Part of a small language model's weights.
Size: 10 layers, width 192, 3 heads of 64, MLP 512 SwiGLU, vocabulary 1024, 4.82M parameters.
Architecture: RMSNorm before each block, no biases in attention or MLP.
Training: 146M tokens, 4444 steps.
Each number is 128 + 24 x the weight over its row's rms, rounded and kept within 0 to 255. Layers, rows and columns count from 0. Numbers have three digits each. The size before them is the row's rms in percent of the matrix's.

# layer 7 attention value, 192x192, rms 0.0657, rows 119-127, columns 0-95
091:121130129158144157154141124114109121114129124130102171129128150118126145150175107095146076110102141095128109118129139106145140158114130112138096132109114109137150133129126107140141158148104148113152142128143118141143151116083127101110178110105196186129136110147136123166122131154088114157
094:137114121114120151135095126127107154138115080107111164137105105111138110115142104122156159157113133145109120091115146148152114181131158120133115083156123127111096141087141123126171127128135167168094090136135095121124156166079130166144117135082177124138124125127175135140155118125135125092
094:148148127112157122108119151146149137102105119093121113141125097114127128153134148097126168125093157141101169176123187160125145155128119120118143106134147124089103126116167105104113118159158209154123099121153108094157122130132105118146104120142095131129127102107098125118161137137131134136
095:100123121109129111123097172167101117132144108147139107115113206173165092123174138112137143126181095119128158073141166138166155096120106120123129118133130155120130135131125117136128145192155096129114147151149125144119144138115137145162110139119112174157140173126128147150151149132143174142
100:088152126129132123125122164133130133155112105127106160125144109103147145099104114125111159182085113160107095062131093166146123108137127105119151110144089170136099143161137109113162133074125142129112063117100149133084098163126126136116110143133145133126123131120167128131117109153104121111
107:130165120154111123094108120140106106155146112128129141131129104120101032140121145169139198148141142141107114120114135135123100096113152134136089164147145134167093127175121103149137144115105104113143174130157176167126131145145112137112137140125086118104089122134128157138138113093109131109
102:156129135085125108141115146183077134075108109138131161151156095103138125140125117125151178135055146107123110160113100154110166115127082130135131088133140126106152114111113119124123143137102132121147156095131117136133169124137160104121118134131100164131138134107071117109171128149137103133
095:107109120107088119100109134154130136107110085094142162152117160122152123166116090132101151120174114161141136117146139185168145115101181149124051116121141143119130147134157102132123155188152136158114153161143108164155115141164138132107132101086112146126145133129108133144148135116152137108
087:153123113127155153119133178161130134139125103084131157176134108096106128152156126115130142107115108127097096129161175141125110098085155151152068096164139107146129141143146104151138179099099147124134136151180115116141154157158117133138150121137142172110120087135099136126127133110114092153
# layer 7 attention output (transposed), 192x192, rms 0.065, rows 119-127, columns 0-95
092:126131196142107147142117106116095111114122149122155098143123168144108132108127163124089122147120152121174112134148139165163145099113108166120143137136117112106104137162086118135136107138140088131199106123110166132140130137108111081130141148137115112224127122125114142143129165167155116113
092:127095088155161138134145075088132126132115176124134101126114114142135165112123123111141091104080173095135131145131077118117106096107131134129145113149128152142175140146141169094121103089141122114151108092140113131113118117137117122111142138090103180136153123151109110114123127156098129168
094:077112080140088167118170073190086128121130142132123106109094103121160152158077129145143145157127129134079144123126140097138125140077106135142159127123116132096157114117112172143129111150120105120152176150127142108142107110120113129137110134141123157149140109163101089109156120105122118092
097:167132090098134113084169132145121112175111146081115078129161145101102173147144127121111145108129096116128106166116144132135101159055100132126150136169130146101156173147114125139141150109139182131149138095096146152158132142170142123113138133129125104049133094082089107163129126109153154155
102:115091146127153109136108077112096080100132100119122148115150147103143090060137137115159159123128138122102150143147096090103126150118140095131165138145150122149106097079173120115113105106136100094143163098135093130160131118167138158095114145140143130101136144106110141104106116124125155136
107:134155054100162140082090136055162118154108130112111158122145173124100124099136143139112117104100135116121126100123100115103132108130115115131115153126176113141147145134132120126109109155138114153101154133130132141103132151152147096150149131091150132091095168137137135125117139131152139131
103:121101120123138173148171155112156116137142143036139111129123146127169149150093130139114105154165125144138139143149160133150122164112104161122150142110098113125178107105119164103124126103159167144149123145121146108122087093082113103133138166130120133165152129131128132121135092085154087088
098:106076106122131143105181155125161125126152146097111105141108148157105178094152098151083155102144148117162118133122137135124123136133112201117167135168067142103167142132091145154152155091162132165125116098110146136131120127135136110155111149134101150140138094149127086171120170149167107156
096:095094087140115178094117115091118097126140130125147123146102183149090143090128138151107148133129165091159095138106138157149125081100120176103121151142096098113127154111131139133131096142144097152136146134121141122136134119138144076108148138086107112212129113187156124127114188160157129113
# layer 7 attention query, 192x192, rms 0.0799, rows 128-191, columns 0-95
091:148162147118105110180125055100153152147148106102135107157134121085069138122153107160109138126131164130104121146113169111094109140112129123146129157123105127139137097138094090097158142145156121134083155142148129158127141133098123113151108122118125122114159099103107116100119116125130127110
103:152110139142146139168176111116101127126123111176114125187107104118099154119120156116126126168116164129140116127148118131123106074132143131108109135117123123103100087141129117128125139140152175135128138131181099130140159142117138133125136166139089100148100100159076062086154124098127130164
093:147143124131130142133135119111160116147105130154133148100116148075101134116169164140129130139115121128121096125128132135096137114134113087160107149152127140103089125129089100100147135144122153161128173159126092137149127194143142126131184190080113133090155116115082121120123117096163158153
124:132079136139150169112167136145095078129148130116111152137131156127159147124168133072117114124132134116115110091124141106138145111109154118120102100137123138089127099141129111099129163124142162118144149148123080135148142131163149154137158139148095129165142111121126073094106184138101139152
093:137078083158148164151164109132154106144140129147124128106143156118155134140141161102131126161132129097135101112128139158131135099117159092108164151141088125085104062153129100084125136139141201108160189154106097095153142165146140131153179167113110131122121131152079102109117132101148122141
080:106152151088087108116123122125123148101102144106143131146129124137120119098108087166126076116109089169170133117073094129117154126150109147094100108163158139146147164105149115152145150117136099163116095089157166130147116119140129144115120117126115152130170079109136132126159119141131120106
087:108138144128145117148156154150067115106142130133159129162063126175121163097102094155079139107136122145112179117140140142097135138125099135128080145126118129169156158071117161166143156136119101121124119132157129157100082116156152154072089113141152101159099135114155116134145133132160133138
100:114137140098115110127102131118110150112124112127147107122092148106106127094148093158100116131122120149164138151130093109115135118139087101147102137101137141165169184087142124166168146129129069129134090134151160139114094127149146174114131109103155154104129133099160130144155124119121121108
099:121131138120107093122128156143101140095138195144155122136115127171117122144145117144106126103099129124123120147146170145106151163135113178144115126138158079169138166107105168131124084089106100113125110110139140167073106056116118137097091099130161108159123136094132159166128096141092122124
083:133093147101102103122134130128089131104130115091142128134087139135130092143105123161095121160112093159142063139122101162096135129119143167123103164092098127131162144085158113183163119135133140164131104161140172119109134134130123163071120119109118170155145174083102099155151106120123119128
100:100117109116162174149165124110155122171116091112100137173148102151149098141089152123116141162111145137127112132126109154106096093139144130107178124123113145077108080152136062104119144142146165153088150119126126090160169190126130105172169136130091165108108118159109118093132112126162109131
102:107106129097098100140110117102145156134144109116143114105086138118130117093110143207089113147131117138141102146097100131122115130150118142134126168100153137148178182109134140182166121111112089097103094130129179112091132123114137143112158114129160156117132143076181152131126087129123109116
086:129088086156146157149138116090173155132090129154118156075105176089135166106149136158147103114124169099135109165119099103156125124131130067172141129160148138117136154137139094110113143112138131120146126160139124151112128141145139113148139128092140154090174080153145128097108139108131164118
081:154095133154136146139082120089168148120110146144106146073099137097092124112172135148155116118164136115109106178148076117140135121126136084166110144129152131135157157128155086117114151099138109098138096172093134144128127134119119104147132119111169149068130091122143120089103140087111155102
091:126091066190176179153146094116163142129147107139143122128140195090145113147126138109146111135142161079118102131151138087149126092119169108115152102120125140090109113144142113093140108109135154148154154150137119147111135128112145120090133134114119153096137126181103099098141178098137176136
105:099173119126138125143134095139145122147120090111130108185096126136116140168135136117140117133188149120123137156226131132117138149096100121148119139100075149141095096162149133132138149136154130168164113147136102159132133100122157143132124157112119147101109152149121125149171143103142137075
106:113111111151073143127163113109117111098121126120124118122143166119144106178131089142106093094117120123179095142109164099131091099112126139115139142158070115123167131147113129134124066089148139178077118124116147201123131112098125195101109136117131137118135165135115124130129102124136162144
102:159081038156175156160157115102162128141112115110147131136174168081151126142145150124146119118142142098132118153121121114136124117125137111102154130160127142084117145157126112092118134135135175141143134162142108158120170129127122136146146152109130161077111123163100117103140138108158150136
068:123117117157098166152124125107161135103151088096124112104129162114124138097150152123111101146139132090150138150183102139143146142114153121149133152142131147130153146109163131122136161134121116109161120124145124141120133123117166132137109128126153143108116097082129098088143132131119123110
100:122119111091128131169144147094136131141117115109161163151120132150121076108140129095136138166088146109092173145170122138131132163135115116085169134096167165127126151128133115118130126081107122084146101125089149143145119132069108124168133095134142174104063107133149125119146102127118138134
109:152129110161134125111086091082127111102142118147115120158091137123159175108120151151136105165091133109153103132120107119100165116129156123107107175094110125118128134063162141159161146107092109099158120114132135098122143118113158145125105121174129067121125146115182102131139070119127146097
100:130139139127132122090105125145171117122126146152128090106122132139089147110131098109106141126101121151174109124128098101143108102089140094103097116117103131123137118169098126113117084109150116094158133133106156124165160139100093113135096106143102115122106141149194141147118155125154158083
106:160101135124105139129126083191133142141136091111109087131113124143126088110109174087113075148209126130177123106098141146153116100131123144088138151085131140125126122111129131163173118130178128105127117124112134170136127095109158132147105120144080166115095150123125134093156165137106130123
105:102093124114128107100118126090182128148071120150103126156125142132109125152130065135125134135129155142139166126162179153147136138123113170129148126142095137124107141087109089139121147137148140156134137160154095113152175160135157150146078095159124080116127126126106136125165109126121188101
089:156147163127151096138178125157134134146156164131114133074129128119113177126133150112159127104155128142129124117106127136121145161109102097113089143166105142124123129168113176092088126126174146091143166134102114102116116138141100082131129140142094122163153111143095124130089186126144101140
098:125102138169131136146134090115156137127144136145131128121139137138100149089131157155124115142068168114138106118099125105134137148124185105121131150155132128110140083172142152108114123072151132164117140077125121084130198106111141122141165121145125127153177076144131148150111132134132109104
086:142122172124104132119169096093098097132130120090099108110172122119137110115073102123134142130098116095133141090088101145134140124102154139145067175100112139145129165148112127089086102133128152121113161164118106147132130154143140127142099139112108088176102158152116166119124102118134155189
106:149130139100089156143097129144142130109137141138135144123151149146124131087124108131125109142129079143162110115097129077133160136110145134119116133124151161123175123120150101095148070120088090143103160080126122144095123119100098142154084142159118121126187078130086107145101128190142137103
101:086113132162112145118146116137093154108162132117144127120119129138115175080135147139120106163148117119123116100172132175136174099113175129143153164158094116137120094116123153173165141157122104115150150080151102127141110149133165150141114147101146166164127155079111156142157149107144134166
102:136109148116155130104151122142150150139112069139138131127171129133160115145114108135145124108113146130104161091074115073164122161161112137178122097080126163142134117141140131098109130143115141200107147143142108129158131177115142138174153128097133129159178132144141131149106141139098109123
089:104069098099146097135140122102116147111110119113139120184131127131120132094152169173143100154147141145141130128190136134086144147150129154118187183123124129076132118123143120138192137122114135138142128130148118122123143128121140136140125104125134170096116119085151132122134094151139129136
100:156120145128086143085102066155103123133121110091126128141104103103172098118097135111115097100143103137143128137109083131167084126116155155119122125092119149135121168101125156151160139090137117105071139123127105149106101093075142130098105134164138096128121143124118153103113118138139159159
127:144099138150164178137157090140121090137116131147112129126141162091141170125155154119130100106144103129161116093123135098163139076085165080118143148110109138084104101116110151123148128129167169097157148138110113145151158159133156131116183156133111143136125124160103098112116170115145164150
096:124096114153119131118179078138124111113126102099131120078137156146151120172082122133173114122133117128154113117152126127158139086147167095124173148084089151131122128114137191130121106158122122137148131123094108112149156106146142115103115158091148123121147119174121120172128152110161134143
099:133088109158136142102156119149152100108115087134122114127155201137126117096116126121138097125171122116134113096111118134192147077139176100134155130140097133092112090108136138105133145131105172110157144116109084120153133131153178102151167154139108134118119092174094123127087138113179116148
094:122091132136165135164149147129090161111159111123094131187098129154133125097095153155112092156133120101166124138149117164128111099178149174104139151090111132104107137113173157141126132090103145074156136125160152126130169104118117144092117129126153137173064123109097116112142151108125112126
089:095160118123120115106131131154124136121182145104119118151150142143128114154086115142141104115168094102118140141119148162161121154096184158141158139137095102140182118109179164126136168156148143100125102131094132130112134092153104130133129101147120133163088139129122159139120133162169110141
090:163114104159125137149160139117147145160072109118108155101151133121129137108127136127129113143109162117129108145162130134162157094137096105137120113144162160114065097193126115093120102117131140129144132142174105117113137152131130092165153189050128154080142104161141107148127156096119134124
083:110120092133115181140155123116155132165068098093143130134148152113150141118119181124134122156124114155136109116109118170126123101132111096130132100168126148118108136139160103147120130145138143168135129140137128145133133169115116162136179188078135187084162112161111155122148148128156144127
083:110137100143137155138123113098149157162091132104103142099145129099148140141164124110147133093141153094160110152131143161155118138141135073132151108182127112118113135158165079077082121117148127165115135150134092130132163134110112097141166179082139165055174096154088139122143148095117158101
080:102129149095116154157153116119132130131078136119135142164108078201133122135094158159106139171119132188129127152135111151081102150183149150137125130131116146094137090103133094132122118179145134154084154117131156117126119174142117146103154137110101160142102151130097156134142131141137117157
098:103128109107091130149105127132158171134115111133079129090152125133084119121118144189114130135110134126131096139112117129112111150131080133147198132164167123104168157126130101132142084117110083120102136111123138159084121121132090092133121097107128185094163115097123146143115120105150111133
096:167121118142112121137101096097158146113151101157112133082134159083127124118134092192142102121145114126153131138116058090158174112093125099141106162068120143153124162112149128126168142126099115114161109155116120125141135136134142121140098096125146112095117112127189112123112100114135138104
089:136116108098135103156113134123176178144100143118097159076122135094109127128134155153156112111144137092132140170132121139139129172125100098159145112183164149117131163137139117122130124126108120110128127136119106152096134115113101089153118118095144166083160095117119156127123114109133129121
088:160140079162154144135176108121140135111161136128158124067177176075144100147153096119157126084133128065097139102133132086140164102125137084135116139134124108129132137152120133105128101085104127127147146192072110151145122086114145104136109124120143135105136116157122140137133126116092123129
084:146118079166181138123132113121111127129094128125159141167163145132142084161134140099158121108140177131111141116159191124124122108101105101121167061178115148105130084165165131089107115094143147173093155118118125146126143134094103119115137140139102168102142161192117143145122142145129126128
071:076149122141111105118132118115126145113180181094155135146168140111135103138115110173110116110155139142144118097092152130109121130174093154120140142104154125140129131100109143127139124151101074113157096163154085146103080097170145114065149143153130134134123138088114171136134076158128132153
099:093146140113129110143165134127076108146125137138116110104153163156128152134156118152159167143152101123113172094107163139102132131125117115117149121166119161139110137150101155107143107160113131139103137145113173136179126169095121135150118120115081130135124158121146146175152112129191116176
095:143155152102089126144167129153104116139139142129119161098122086104147158147129137143082139081147103169155115161122120180126116130089125102145129138180120104153135140128092150137113104114142139137121115113101099138121131110122099112101152157120111107174140149114115167137101126116183151158
067:108082167089143080116135119133152123126130198150155130139134129136129119128082122154140101146107133075133086082101125142141146117109155160074171140129122136091118124126097133120118115111140134148147152125124076120125145112202154112108109108149087129191169105097098126185130108122091130127
133:191105067150161139151162115105139123127151105114123152117168151089163119139145119128151109131128103098138134136112126110149151114103126093122119145137111134099097130147126102087101121121112160113162147153140116145126177139117143124145147165117125126088094121174102111110141132096181142152
095:149115129130156101113124133110080120118107097150124098155139121131138137133128117131139153126112115138143137112116147159154137143137103108135171122128081144109141087155146148125071139114148132153108191122138137104136140155110127165108112153102105130159116189146167119144106123150144121144
080:146080082065134101126108151119152146151099141134157107155124112148114120124112154103122098131107131118173080128140146127132120146129134143108123181108133111108152119099155145156163113102126128103160107145145155151088140081105099161147137101095157161118122118104128093130141122170117156093
107:126081130158141091153114143129116141126117122123118114148072144120125134126099146076112082163175135116134130158095125122139160149116125108131137158119136137129146106108128120111126193160160130150144150104123080122076110151143144134091101144156086124139158119124096142088128136172102153140
104:146083136115111103124123101113176110128130110165094143140186097102142133136198092156113126130111118096134136165097152124168146172113159144159104171170108106133083099098118080131138111106146127127131144146134094103128183124154170128136132145121153076135167123129080110118131131090140132127
105:151122116096123150129127127129133145125116129094140142157136079117117156174112157119124152143156141177137105150107123155144127168130144099135143120094114144109144137113187132157115146130151132175150111095155117117146152125133071149144101161131103126107168145171120133131119118117129114097
096:123127116132135162136149153149152132130115151106172123097154121118098133129149145105117154108141149186135102111134123133131088139150128109157127118131125116117138091167152192151140107108165129146095105148154158136134142150092065145123205118103120186113143098149119152133109146141130108116
097:162108110141169094121103136209112125096122084132119087155142096139127127085169131133156074152129096101154152127159125087137168135143112151153101150104141099142109138153123118121159119138139142117167130136192133131105144151126149128138092128138158150147172108137126132146159156140101106113
095:135139086154118112137092174122089107146137099140165140162128138136086161090130142115151118173113121117097154117165161131151130171078122129109146129121137144152106106136149167135170126134084111100189134120147164130112087120145106147115086117123173152128102133129159078164149175121155098124
108:102169134144143101092108119161148161096105156130139106113138128194136123087112128161126125135087090127100135147113129089123132109138144115134132134143144112111101144091123120159141161124114102101117122117111110128132122160099146139142127091128119157115179127111143152138115089141118120106
099:151149115117116108170108119129110135135142146117116080102134157127169159152138098177126097103141098108149091100102147125128148124178148111125090145118138096125147147101134082127148114150096145156126133134099154140114118127149128153121170146111121107115158113133122100115134109157120144151
089:121118114089147124086137129134100106131141124147108132155144096146134083094135154171141117156110144106114139097163127123135138158147105178160151152119138117094120159141123096113116116120076121112109156156150120136141105128151127095124101104168134132121154127111138091117094104135095107156
104:129172125079150093119154128153176137161119136126110121120138114121085137124163084114162158178105103092156147110118168138123123162120131135142093124130152145129093153136127136124140088142113134126110120122178167163131131135095105142152110119115129096107132150166111125180162147111183146089
102:183138100141145120118082135172106104108119161138169143157155096162126146134160132162114114116141136151137132099143115129185125137092155122090110116152122103117116130142107105168085139114142105179117123111121162095155173149158080111151147151145129106126128122115121126148111140156162066120
# layer 7 attention key, 192x192, rms 0.0799, rows 128-190, columns 0-95
108:088115145154119132139092108137126136151079131124149081117163148129112135132111101123128136113165176096100093130081114131139089103139154123128126114124141144143154120137119111129170145128130124159131118091116086124108106158149127091119140139119103147121156155135145117114102142137100151089
095:120098116173089159121114114180164124114137145120141117131153147101154120142104110108104123124123095110109146084140105140168109087137148160082145114115111119138157103142127124135133126168164143170137089087094113135133110099147091095107152119090108102112139141126139108109076152146127169118
087:116118130089146124122124121151110138100143126093151126092154138133132090135149125106125145158122088111100135094117123114111146152170169123133135113116127167112145109081146109156108151124152070129121100102133117109114165100160106139166135110127136128124138114091109083125087126135138091078
092:141114119120115110164160134171170136096128144127128135157116134105131102168128128157148130185117087160151164103113150144158154121077111127109101077120135106159135143137139138147108089171086087133153064126137159125139120115131144125133127124094142110099101143122102095131114111121130117125
094:168121117142099124096128124111141138111132134132123189156117140117125165148122127144138111103083095149174178180163145133125170124092113160113119136115132096137090162097113128138129131150131110126160105126183138162148141132100126140127080121116143114125078116118127124156145131113151085141
076:122145141110160148098145133127142135115115142080140114133148136189122090103092124095114114098102144079068155121105119129107118132148178138156145112099146136086170082084113134135126116101164166140135173145063080108101133097128123109131150105151110141157171145113130138109084158167115112134
080:099127142149143175112137136179132118120160152098129124068141112151144095098145135123110116087134145102095111098082129106104135097124145119142140096130125160117154093100110156134123168092157146130127116138118081103080105097127126130126139101134106144165173142098188091089070172159104108123
085:098166162084143170089137118139112147116174144136155128136139110168144124089144113136114082131096141123073148103151144134086123125132146110155131092098123125099139120092110188166123121088162131127123136150121109117049101106145129130138141097145130170149174144133130135087094157162098126136
103:094101129141146132129096100130124137165122122109126110100129150145119134070175128162115142117148122114112087085096099114113110099129181099112134116142130154119172128092180116114134127111127112145143094081084092115102098113150145167107151120175127144112167110101143091092098141147122162076
076:113137137137152128082146135136128161127132146082121127151145121153097142136103082127102106109110119114077142145117121161121116160166135126161170106115127150102135138133120144150148113082164144123107127155116118095082113098136116113126122078110119133150127136105091131121097172160129143085
110:152156121129120086110134144148119106115121151182147143149117137147115117176100149096148151097089121116142168154130145163126115141140121169149129143148112133124092109174105112118115107125139159107156147138104136151165144157114113110132104124072106110136088161158113183183163133115163108147
082:075130135112157155113155132156126148133109142162092110141131134107079107121142118131117125118097156126092114145157136152132076115154111119174137126157107138115107109141151157159132113097148114153110149196136112104087114104094136128132133125166150134114150184168106171119121169121120166093
096:119124139116148115166116154110128122151137087142106137147089146120152113127145154152139135156110127149202133140138102140149160119087086111072098163146125114164093117150169108093142121140091115120134103139162147155139130178100154146154089172114156139081104123119119139160182117077145132088
088:156117125118151152173091131103137135157125107161113136143085161087163145112135164124144122166141103137153136154138135127127129103085100094091115143131159100135132159131152104163130136160083100113138116121169159151147139145097166152116117158124144161095121098099122132114167101092106150087
063:171133079135122095170124117106132083117143121141101122089149110109166117172149114106168136124146121140172114146123117124122174114113120125121125144137141110161098109171135123122150104156065156109122114124126150138210132153124095131177110139105135095081119117155123101167157114113161111142
104:147170108098106100138135162124135107114179100129161129076153128153170137189128162097148127163124130123127139146059083126143163158126155108144098148094089141136113164165131126078137134109078137105148144151149151140159128145153126160160121128081134128112110083116133094162120114114111148124
105:112140096134181099126145122141152142137104164114140109097126070135156089138112076154169118115145093127134143085133101137102133125100144110140131073164122131087138115138164142108137120146095132130122177123127155108173111139121120119205153185151119095110134153102108162129139136136134125133
060:153136062133123044162096118092136101146115134108119106099124134108134117166105130091169142103153113119169136109070108116137156131138109127130118124125149116160106122158107145152134092122098119127127129126096146125175169161153096161179101127100140100068103131147111123170141102114168111115
159:164126065129138182139138129114112085127154131121110170119147156106151124111139147136150105173133117126152142162142146112138175112067116100126107161144095124136074090175116138076150157146124161116158125148166141157164123148106118098150111163112147125103101107158137139115146128096165147123
099:139127105132130148163150100130124114106142103156107157132136182148152148141163130111150128159114144130140129124113104168155116102122152120120105137093089123104129142129154114115101110119135140180178124115128133114164164127132105131055113110078155116120096120138100149124133105111132158114
104:151107117128174106161189130067145116155157131070146104131137127109149118131133132115094118116126151124113153162107143142072178157172119144108127115076102144120101109115112107150148122127122134107085130202092112083105137149107148123147120127153140150102139105130105154134106128160153124137
096:119115158083144131140159128099129130130138123138129126134066142079099146142150100105127136181130154117134120135132159126150144089098135130126143143106094152104153129121110069149100148156111142119133135142114158095155151143117174128157183124129116152128097121075136093131138087139131106118
107:142146113097129153145152078116130109129123145133106152110133105128160154131095122096122074157099140145152124176172087143144146094077111090115111169124130111124131129145133135077125117160165149106145163130094142129125108089123116100119153115099130099109119142133154166129111117138141148195
101:182138109156129096159153143139121150153181143113172140115104126185141137136119087105121164151146128097146139106127101159128133143115190122104170124116093120128152114116156128105136129165177145169104145144117147093127108165150118098168159150095138154129099111115151154106148152103105179090
091:156104140123118160133111138149136143136116149134109178158104106111113141128135129120132131121117125115136129139172195097164108092094083097109118109134140126142121111113116124125108141154146147109138108094157112135091114096123132123119139099160114155172159088099147082108144120134158093141
093:130145129154162168101122145143122136158121136118141154124079097092104167144130153173148136108119163119141162131158171120118131123098120118137135124101064110103134071138089114134147157136111143112118104126133101082148087143104156093093114163162149114154153087098130126123149126134140101123
085:092111142148128162143138105140115092157160142121073150169140078099147119142132110108109136160126119115147134149065158145126086102072103147106135100122166136103136083149136108132136110105128138071130167119145110097110117145110130099189149118137153118193141129160135102094148148123120110130
106:134121134136128122138104118140144140122143090106093127120125104139129109130116106154118114152111119112155098129178160111101156121122113121085143111106135117102134108109104115105147159122145104121126157069147153112170135117115142096095145183182120107107192119064115146143129117143124151131
101:101105116128113151094126137111089136115158115136171103123114115086124117083142156126105149109138141122111121135125109119105155089107140169144130079113120107119122143135116166120136160060134152098108138129146098126131081115142110141172151114120110133116104127145143119084128160121158147140
099:150132142156116114113140110140153138111145110089089122140155127105134140166096105167095145165124181142145106110171118131130125140143080155120142138122141143101130082098114118122149106102091183156123129094135139116108149183105155093143114116106111117142155119141134114134145159121092075140
086:138152112115112069123104121088137132128136137095142087103125175151108150130108144113151110127149130126133127114067105119082142143183125141143164115104086112139126134126129112104134137131135117141124147131093125100154119139164122168171100149107107135086107124149105177149116115142147157127
100:143111121154170147117148132134181089142138129094134136144164093081114088116085094116108162131133121100128147132126113124125124135108117124110102129139149127104119117131131165111197090130137090098108169163138156131085098089074123135143157133155132096124133143164107128103134118157143131175
108:157159121088130126126071139105114163119106131129116141126108097134137100180096151117108140160114094097134141101099132168116134129146112171086154100150111157119122136149140094131127142151130116177150109078104165171114143107086117088143111134123157129104124123111086116149125104118155125091
106:182166115117095132090139159101119135121161127105118150152111123147174131155095126132104131089094100146161164137147101121098132167114119156082141137134114098145135109119087145112125118126157159105139142109136151181141158109108137114139108109089128120165102125125138148162157119159143086162
101:139137116127114135095131162120120132108168117120100175157099141127141132152139126110135123096061112143148196159152160111131157132123099161139100135141171104123102176126098146135134139114127124096148130161182131173134140145095126156149135119103142114129078115134114121144162143094141100144
122:137108129176124149096141120127133086098172163096119162144146118133155155128124117118113108075102092132150126122147129091140134165098099156080117118149159094133146114151105143123141135128150188083120134128150106134125125121119126095117105103109117093181120116108158116127119135182138125131
074:124116119176132127153108147101118156145118113156096127157072112092084189131141145119119096140168150150167093165132128133120095112101090123113108153137102083161102166177141077110143149133122136120127122134107158137160122160090121120103097163098147170094087134118152125149164120103108168105
087:162128152097105126120102121150143133112109149151124185156125150140136137143106153161131138128104110104132181157153148139101164133129132157115134129100126085101105105060096151141090094154144106116169141125142153137105183114130133156128111106127130140126114127118133157120144125115152093152
089:148111131140124122095114119144112107122150137156131165130163136190145090122123136113119116096091133138125162140155139125073159150149129149115130123102160107098088113101138151139146126115140144084152148153144144140083161120122142183160100104129112123132114127117111132145146137095142106130
086:122128119129107108147131155136149155126139120132112143159087111073144160171133121127110147135083086159148141148161169133106126166112105165114120158151116114135104165164110151139147104132130111133097127137185184146176179123094105137131126162118140124099082123151097154128155122098146150132
072:123126141126135140055143139135108161128146172122153115124138142178119119126125108121098117094085117139122135142120132128098131113154159136129144076122114160111129126126110151145124149143154162118172117107082121111080117102143112116093087111072088097141156118101141152129143136131101116132
107:076149128075092111148109133150137132148099133146090124136155126104084130148116146114138144142104120127145115133173203131134107117115101125160130118161134117134114105162135100116106134164165096161162148113142121112146142158127132110120171164157120115108146150142084183146141128106144163151
083:154138124091134131165099128080108113151122114151101149119120115079140149127151099131161107172124130112128165107108126155140132141130126089146119136135155112133093139134136111092116082134124070149099164152116122141150154142116151109187106147121159137119120129161127172138106119134112094160
100:096110127117122109169072105093141132160120094134087147133122158107125121106141190141127122175130137132179090146168116125159132118092108090109119146131124102148115126133179084110138152156114094156162112094128135142143131170119154121112146162133140140080120116119142119141172101066137176095
076:118132095102102112143078133085145127143101117094081126121121128130143141105155138146163119161161114127151119134119125115132143089093112111120129116145202120141153137124155154124145146109078104121121103088117110125155147151101122122183111137120129109098088108071131095109128075128128111111
081:175132106128114098126123119098168084131100124111117124087128135149132101157115129098169160151165110124157139133096103107133183140125152113124114129114112121159109123136113140115139122139077135140167140112112123116202141156133141146143118148100118111099087108126112161153148114108150109139
115:085140139119096107136109127174129135125120155148105091096140128151108114119102122093121116102138143121090097097085137086092107106156134146155130129164135148135151139110106145126124147106165102134126146108095109077107141120140105149138122117149114113133154162119123143108078153132101129134
099:081135150085150073175122135137076122126124155146126163150132141143147129106154134101131104185124114125139094081119153136125140119116143137163099101112136121145141117122138101121066083136129134131123145099086114090115169140153129111148146157135117092155108115157163115105123113139130103146
095:088118152149143125107134138104091162138104139117149125148090075104127076118127129140110165096146116096095127100140122133136088133133130122163142095138152153115138155074147149155148157085164112157131116111144132106130116102132164160124164137165097113145124169119152080097113119130130127118
142:085128179112109114107105147137149177134139148121118116126104086153109150129105136131112114086141125113093129103104142133084085149152150153131145104123166109121174122083138124141121132107170097124112123129103102097091102110164098114109127080116112119165170136076114142119110149180096134098
061:138120087125102071177105106089133109137123109097103111112127136093178119162115134103161138122172113110145136101079126136118147122128116122118112121117147122143114153128094142166138105118087101117108133107099163107165160133126108182157100138130138113088113108169115093150113133140150095123
095:140123164131136080118153141114133099129075120099111102118156106091126138160114119129125197115176132126116156070140098128159162154136100122133138122111084170117109149135078164137142121147077116131113162176118127088130136165142133119161119167088129110140074118111135149161125150152133093166
087:123142117119148074159142099084148163128105115090127085093133138121082135147114122133151158098138132111140136126136071127105086163159096134138182150120097156112160120127170103142129148160145112151100164137105135086155109108144089143124113133126150161053108160093112129156114101125140172101
110:157162126166075134114125132177116084127154127107145157105162104138167135140124140111103113127132148139136132157127118139133129167111129140081136134086117122132088078148116139135150148126127162109099100120140154147126072103149128122099121118102142103146104152098125126132128176124139112143
099:164118120188127133159181085114134162149150164101127136103106114103116167112097102162090142085111157122114130106108145150113089149134169130130156113120082137121148146112134122115153114189139120167131124159139134080125120135101151145133145147130130108146130092134117091117091169124121148124
101:188160141134155071105151164137149135148121104143180093093100078100079104165094147123132164106128126147143117118150091144133143143132104154122149158155165141150153137142122096141145126148085112130092143140114163102156139133156167113158109114142108123101158143102119167173156136131128128136
096:131199119090120120087090128146119125116077144167142087122102130101019108134115125135152155135125123133134112108162133104129109120140080099156142151164131100132140136133113143153105129151088123126111120095126144118165129112134138160135111137162119134096135128098125120124145105087137099110
095:128113125117059108115126122100153140123156132116128084093154140148131151140102113143140129115153126116143131140123088086091125134154136137115120168078108106161133088123130134134160120159130086111128145112138178164145096091144138157132092121119113179114104060139135127121114182148144128143
096:089132128134097120167127128130123145114130096158152104087183139138130096103159161109132115147161152136130108106122152101146145169186148143143119121124067111147127161156151127153102127148107110158117129161150124160121116140185096175125116119101134151101136102142130106166123122131128171112
107:142112101106109144102128150127092109118123118088124135164123158134120167122126125161140132124175131155140137131120129125100141135130088120127142128086151100104102115114088117102126136151110076164159145134115086148134184148076122075119142151124105146136080125111110141119125105132103090145
100:116125115117138152140118094126044174111091132099067082104102138125152149119136141166120091103134086158124097133128097123116129113128093150163126152123177121136108116141179160136140158108109131118149116132120116146162161143104115128137116124121155119121171167141142124142083117119143152184
086:120109149146095090135118134100198137120145135149112110124179151177082111139092114096141130125114096126144147116104162116081120136172123139125134158146150148129149133111150112082137123167112076148167141133129105131139136139158119137151075114118084121133109115131097156135117157178123123168
105:125164130128144073174124135153151133143174118123130075130116115114159136143127109098134134119132138140141112120130126128116109128132149118134147152131132133125141131130131103169098113157068102156100150085133159128149147131177127151139164132199125137120158116173146054132140155113120141131